config.yaml
d_mlp: 256
vocab_size: 2859
norm_place: "pre"
norm_eps: 1e-06
positions: "learned"
init_std_down: 0.00837
lr: 0.00482
beta1: 0.95
warmup_steps: 200
decay_fraction: 0.873
final_lr_fraction: 0.05
batch_tokens: 16384
doc_mask: true
steps: 5926
Each number is 128 + 24 x the weight over its row's rms, rounded and kept within 0 to 255. Layers, rows and columns count from 0. Numbers have three digits each. The size before them is the row's rms in percent of the matrix's.

# down: layer 5 MLP down (transposed), 256x64, rms 0.416, rows 209-255, columns 0-63
# up: layer 5 MLP up, 256x64, rms 0.244, rows 210-255, columns 0-63
down209 090:110130119093162110109102098116126119143134137193156111123083139109137157144131134109129124110149139127115151129142089146110119142108145139129185125085121102082175097161165158114164141114110120
up210 116:107121157111136118118140162134137078145170138136145110139126124147139113216136090127146171133127117136089162155100141109110119146117125103120140128127156083125104121116103104084126130163163129
down210 099:144157152121090114156115105115142145124112131113132118104136150141112139167139149146173120153100154089116101137121177123111154155159083132082119114135137130112189129118136081079127099127107133
up211 082:133148104105095135105129116120137153114125150133113133141160113139146116104134145105101115184170155068142170141169114147129151159098088148108138101126114080150149113158114106118130161136126088
down211 093:138144117177113166137126128117116131100158100129130117107112137079099179141110118167140089146149150145110137134175094155159091110124065096115107135150125142173135109103130134131114153122127125
up212 111:119114129142148152139144125149131137129094115121132144114102147137170090134133132194166117065107135126133133137099159149096114126123175157142095113105127119128115147068139134123174155101096116
down212 121:123151163128115119100138088083134116108075106109101156117160099121156109129127100145119150158142173103095166153117176171151147148156126130125117123147121161129098114111143132143092107096137134
up213 080:087118098100109164140154120145109089140134135127117095083140136117141122102154128148114162143122101109123154146115111126132105109116146158124133121167077110158110149185196110139152114117097134
down213 084:141106158157159152180137093117135122121134121185152084139134130149130108105129102101104091119115106181142117134084140138130154093153143089098164122133129125164114098120125138098111102147132151
up214 109:102145134139082145106100125133102123143123104135122165129084138167116131103133151091127105061132148147109179184136147137170146113156137096145146106086113139151121137115153109101131112117133138
down214 112:116147127122118178111117090144105105105094140112117112152132116140145122117148114145143131174140187117094122158115149137123102134067135133113151125128120107101132084188132141195138123114128122
up215 089:142100134136115112163173095134117132147102153130122147105139137175100151116139138123100116129176106145107100116156151066154123108189133111146118150094117127112135141127122072098154113123103134
down215 084:153140071127096141120129153130116118164111116127108143173100140088114157110183118114155089101145133162188141155151126105138128100133157094086111149146110125129145115104142143108125129095122132
up216 090:091135157128118155108152113110130101106135089129145140119145181139126091122100125128147081150067117122121113112103106160121091131100148170145117147123133122112106126189117156163142104148093129
down216 084:148159112157111119125106121109146170147135167099146094140133134166123124134134165103132129138112164130140151091077091084145081113121138119141136132110126127161089098143154154160081129149126095
up217 118:126099078117105141181162149124149128113123107151133131112070124148102102174106090146158144128125101144116128128120104124141086134148132107158123148119123130084115138103150119115124114164118195
down217 119:121103136150128166137134150113137121088151134117131103137130151074082141138151137147172112065132122092128101144144161146136132114134092097120123095174141154112155130136124126073103144143145162
up218 094:113112085150144126126114143138137130125159113142115148112093099164136159153084102138121145156158129131118079100137141144138109139154096089117138078148058148142145171098115140158146120123109116
down218 101:129090093109138113144113131100134112116096102094090119170108125145099144145141168077155127154158131128106108116159138117118082104139139146136108137082152119166116145161146145164120146164150159
up219 102:169139098146109151117113173146144117110068149112108129149091124130103127126139144114175132086121144156152153130100143119158114083117165142167136124115114133112115095085137111126159113123081150
down219 091:114131126140111163115146150144150164102144111140141098114168129095090155149110086151129122104125174060108137129130146148129114166105116120106137105140136142118138127164105188094131122115089152
up220 101:105125119127137147160139124116117140155155143131113104175142154137143153093135138103134099154124110092115059121124074135117138167128118125155117126171125142114128124123123134101125082065128180
down220 112:122096082148123106158134138147123129144125139101108132169144152104161119123160160129121122138140103188056098159108158137130134123087120161103135105138080137122117138088155125120127140118148157
up221 116:101098124100115148136116153141111132151126118111141107102076136175134116123154078156152130118080137116100129139112103164138140142147132070105130145132059112122124165130154144125132127151116169
down221 113:108107138142153138133118179138141137137088089100101112150169092187131129129129091137113182112124115120125136076119131120151089146125104137136111167127147145114126108096115141165146098143128170
up222 090:130183146167167169099090094125100120142133143118103118115133159132155152111108152149104125119094095086099115123133150123097123089091136080131133111156143167136115135143139153153166128133110125
down222 098:117121142098143093118117124130139132133148099136143141122092097070139101137143133132118075130153126118145163115126093105120109122110102132128204117155152154133148116150152129103202134157124135
up223 108:102097180151120124125151102129137137125161140163155142172079122105114112098115142120140143129150108114103137125124122118156135107076115150143131138104167141123101135138202109118078105108100133
down223 109:099128144123141115147115110106153137138129142130122137160132153108108109086163153140149152158123140107141118119110184138121133095124121108163099133083065155136099134153173075123119151111086143
up224 089:137094116133108160144167144154116110164081129130121114119130135093121117144131155118133174107099106136129121129154139093083123075105142133136110122103104156175165133143141145148155173132075140
down224 091:143159125126156137141126075124137123054096145136131151115155115132109095154111139150120115156106151067144141164121153136084095116138138120145091148157131142140119128151146082138161101141133136
up225 106:118103113122124149110129199122110107147157122096113132103164101101117075128113132065148170127115157108151152144110155124139087104095144118150151146125113132118155090119170125133115114137124147
down225 112:180135101084097119140136086129135136161116161123110107133078092133109077120125112125119132135130159115161137160143119128142158145126101139096090123151160150144111181137130134136106170090139117
up226 084:134075134152121152122113114127125144148141127121151116174090108115095106143112100156088129112154144119132120155138132117125111153148113139142096149124133110088137077175120204150112159152107150
down226 079:092145113130121118134119119137147130150132101134144166148159094131134132144098101162099081122094193134118131136079096105111148089108121107169168120149124092163112141115144119141166159139137128
up227 082:126116111142074162069151105112158151109119143111120116106128144162157113131104185119131132154127122121132146095154103160126124089140135147106123093153176159137142142142117121085160122159098135
down227 095:147135117142110137141143121112136086123121134151115113142112144130098123124128150132146106129101125195082130162120074149103089096095131110104139152147142136194151143128145161158110098114147089
up228 118:102150080146135131105127123124104117165117128085146103169101144141159128140078108145113097099132126101076147139170146100149167125120138082112131119122107112130141126144120146133152138192137107
down228 105:139153115165132145122122096138105107105179101124130158146136139118114129120131090173138113153116130091074169118130153092094135136129182079094135136109132130140081165122125135138111159142145124
up229 122:137091120169129138126163152168117107157069129114089115092111107097101146135145146153155133103134126145131124155128133086105175148139140116139102077115088156106124113122153108099142111113140100
down229 126:124144108120113130128142125172143149175144126116162109146149173110108128128132091123163137119115138136136131125087162095148114167134150157096133118126162099062101105109127078087131156133105146
up230 097:120123131078132106146109163144104167152078113128089140113095132111111130140153126117145118151116151123135093135171116146133098153123110165179111126122107138157146144147126146135097077192131128
down230 094:141145130115140141125087101114188175100158118094139121110142134079145126115106125089117128115111120088103098109098130154111140115131156160145130152194113173119145151135111134129101156141116142
up231 095:161133111132125141152140146171113118166102128117133133110097145167105200128103130129134154127124129128108117111103121147135127147157111094109175114107081174121075171104124137098110132118114152
down231 095:118156104101133131166127103137140100126089151089109144132077129107082137145153151103155089146122170126100111164112099147138113124164120133104129129100127175138124156085148154159122148138156144
up232 085:123158122143105154111174093093166107080157120132088128087162149103125120158172118141163082120132110113158109130155118086098120131153125119121132091122145120113149175132143142153133126118109121
down232 098:161147129127116143137092141119102142150164103138150105137105132153113068110179127105149138187111119175177107116121100141128106165165118116120122163087137119110099134115108094117128141123116134
up233 100:158122143143093143100101113093120125099140136137105161094126131128106149134107128111154119104166163112106142103132161110167155121076104140147135123077140158118163159163119117169090099131100124
down233 084:132114105101097147109122135106148152171130148123134146144127113067137141120148141129174119136116119150144173078116105118110130118088116144144135129139132168108128189114114130133075149173122089
up234 099:139138139142103113105086150140102169157152126152118169182143114106115082154095184115091122122137109124141126159127112131151106122108153121149104132092129127119150116079096117126148151129082116
down234 091:158131111111131123137106122163140188122118118131110156093131118123098153109162123106113112121132112210098155101102110092133096125130111172116082172142122146118137155144124107155130137122157138
up235 089:144174122090120134151131131129125130133143117128118103126142146138180169127136139120110133146146100128119121127040129150158102094140109130119163144113120152064089146144112136110108117177130110
down235 081:109175118113116095110140123108149099119165198152130132115106112133146108106060128183144141122100147144144109153145160119093116145145153106123149112117108130109102159145111131147151109099149125
up236 109:098080142149129122099106131121104128153140137133133129160130135144129119128078192165154117148114113095104143135126148104148144147103124113115124142083131114127098161117114086122156177169107078
down236 095:071098123143095098117163105145103160108137129131140104141113144103131164146138180132111152134147103168170102073126113121149147137100111120100129162099114131087143118132146141125125154174119131
up237 103:127153144117118174125147136157111119135124124123143135133138153142142109098135158155098129148166129089073137128162101155092081092136145127130121074151131100159115076152127114143157125085134103
down237 107:125144150113137102142130143125146153148104147149123066146090110112124133155116135152157094139080150106137108116161088171137153109132104152098141083139144108156129136140124128134051144148122133
up238 093:137123114095143130187152142124141129131131119172110133170129128127119113133121103178115107135109081138107132112135114155126110144106084160171153113099105137102087139167141133072127142137090158
down238 100:147076128126139143170140135131121106126127139133110133131119099124152080133116163126164141078102118133096116153156123161074127139145111132172139133145078108163111125126125161089151136167110091
up239 098:144108112119134134082146171136125118182179118103107143131113150160131124126155116066107116107084122106104188113126128117139115134146132128167125141144124123174115106113141115159112135101161102
down239 099:122139152127158096160140102120118129121154146134125139124144124195163099123124124114122156114132141151130121126069091146109097092146125134177125167122124131150133061110132076111129111122160113
up240 091:101127176144172105156138108127137140172132127106149112155110149169139160140119133151108120095093106146113119139173118100143094099162144125104112105119156110109084152125093112126183102131117136
down240 081:119108149120149112152146078102089132068140108164147186183161141099123116147116136133120102097141148100106130129099160115143138092162145118119096124147130144156114142138130146091136133136103144
up241 103:144104127124099110145087143125113171142128172176097142140103121155145101165130137120135110138124127164124148146061105155062138131125143135173104143123101122103135121128102114093120143153128102
down241 095:135130131108169133126119139153155107135121064131140152097167081110141166131114104151117115131138112116115132160138100151133119136161176130122161139146177096134153120091101124117130073093107118
up242 106:097131096118156132121121130143133128153127127121109135146139096113161083118138137103080108160130079135128096149145136136157140131135164121176137194168099095112123097159114103082118101120126143
down242 110:135129134123127148120149139118153137103143112067148153152158077172112126102131154140121139140110160155127135097174117092111125152165152106137126158141090130093132104106114084114150092093119152
up243 100:174111123122127152106113170156090107128108100166116159095102155107135113157130082105119125092134136136135172143132096176088138115086139141124137136109106120122119135087145121154161126173121115
down243 109:133104133144129099115135124145154159100139156128108118110145107131129170100099135184131108115114093123125115139130116130080174154144103169063118136138160094116097168138129163144139138139089120
up244 082:093137158097148146148131115141139071147160106117114126122133121088117082154131187097106177103137121114093151131174114091129139147145125133129121149110124120127151135113139103155144075093124135
down244 097:154107137174120144160124133118102095129102136105135103126123124162120110123168139103150087105119179135146094145089124162128091127107128111119130170152112149147133118163105176125106114173084139
up245 098:082118136104137099123152133104148120144159116109170101081107128137162112141104159145146142147110142065131130126140121161110092097116100148133133113155128103152096089182145140151155107133117108
down245 098:123124161154108095122129140129152094162124147167097150157158134143123095122135113146139112114129151175143143180127099126119093102105133079120063154105145091155114127126138117112141149147094102
up246 090:130100100143172080096162112135124167142146115160126116111134101160128072138129146104088102098112128120132135124139133156105117102107147145143142126132145139141057150154108129165156086132111134
down246 095:137169127126146159109118123124112120123155122141114142175085138165123092140138129121146082165159170075104097147129120146143118144121107103138133116120095140111108115086099112143111166178123166
up247 104:096115120135119122110116072132110166119151135143140152141094106114123122141122133081131076116158141087147149164155134130144170138111106121148085138114105109150136203148120137144106124091124114
down247 123:126110117080150144167113172151124131170101166089187155063150139119085107131135100126145084126103110122142129135138152108149105129115122152147108145130117146105155117153124125134117090123139127
up248 098:130109117124113151103121151149130188152129108097132131097128129171088103145112132161112161121114167089164099123126147125106080098133116146091127105137150101150114120119126186158107139159105131
down248 080:095124126133149091117165090117128148120144134120129152089144116124107131161121162123108090095112159147140096090139160150119102101150185172094129114122100115163157094161151126108154116126145117
up249 091:114169102119088133165181140110112146138138135119144098157128152150147120099128098091142086131185127119121119161120145115114114102094142100143119098120136145094150118117156082131121124146186122
down249 073:082147131164126077121145102136168111122114119130182105113180101111133137135122162113141115107160134127103167128093122159132093111158163094107131121121108152138154101139112152150091118151109140
up250 100:142155117114090134121176131122126130157124133083153145064139178169114116117088140102108095132174134079106147119149138146099118097107128125130122146102141123123149121120177147131145138153101125
down250 110:141143119100214096128100097094151151148119121082123143109143100114152102132137138107133121119120123137130122127126128074132137123133155152148113146084185138111127140174155119153123138091136108
up251 097:081149147135101127095134097094097180115126109099146129094134146145141144137137133125115087114152134122102084145155133124127130111102140129174120082113127159127136194131132176129132107124098160
down251 089:097113094144149105145109095120152117079133152137105140111149144137109085111096176132143113112133163095114154163161157133144163109131129138136078144113153109175098102114127128141124101157116164
up252 102:115137103136114145138131067157149129154163105137139167132092116147138102122119122118074159160121104137104085130071103139126140125109153084143134152142132124121134122151151182130104103115101159
down252 106:150129065131176153156070102150133133147142138146136112110104187131142112118082097140140128121166122117113152159127166093098142108124143144140113134133152126146118121128135150111073132101119109
up253 103:110091146122163142108105157133145113195132129169107168167157081143090147137095117094131117115109088129122107127101130128139135130147113147171108121128105114103131077148160114124151118114144131
down253 116:143146117150117134164123134165132140179138137156103110107168138142115095159123157146103079103134153178140103123094063100143130152128108121115115127112169132120114141095119120141108109122150086
up254 107:091110107109141137111132124105170136159124120162127132071102142123114090132095125135156121132165131112129085110045156136102137151110144133140130145146124107101129147137132165172114116119133173
down254 115:131116094126096114162133141112143092117141171169118163157113116126115153130136121135169093133066129091112171128111072142116140104149101142103111156131133154135169151131124118107140171141112118
up255 111:109148115120114152127129167148119099140108114101155154130121128155093142079106138129133102137137154104090173140124154112157130104112132099130170158088112169126157137162167112093082101140144104
down255 111:119140152123146152148111167153109114172098112127156112104150119117090147137118114133152112167123087099092126192125093142105106110121150111131148116119167123165103114150151110116088125176125107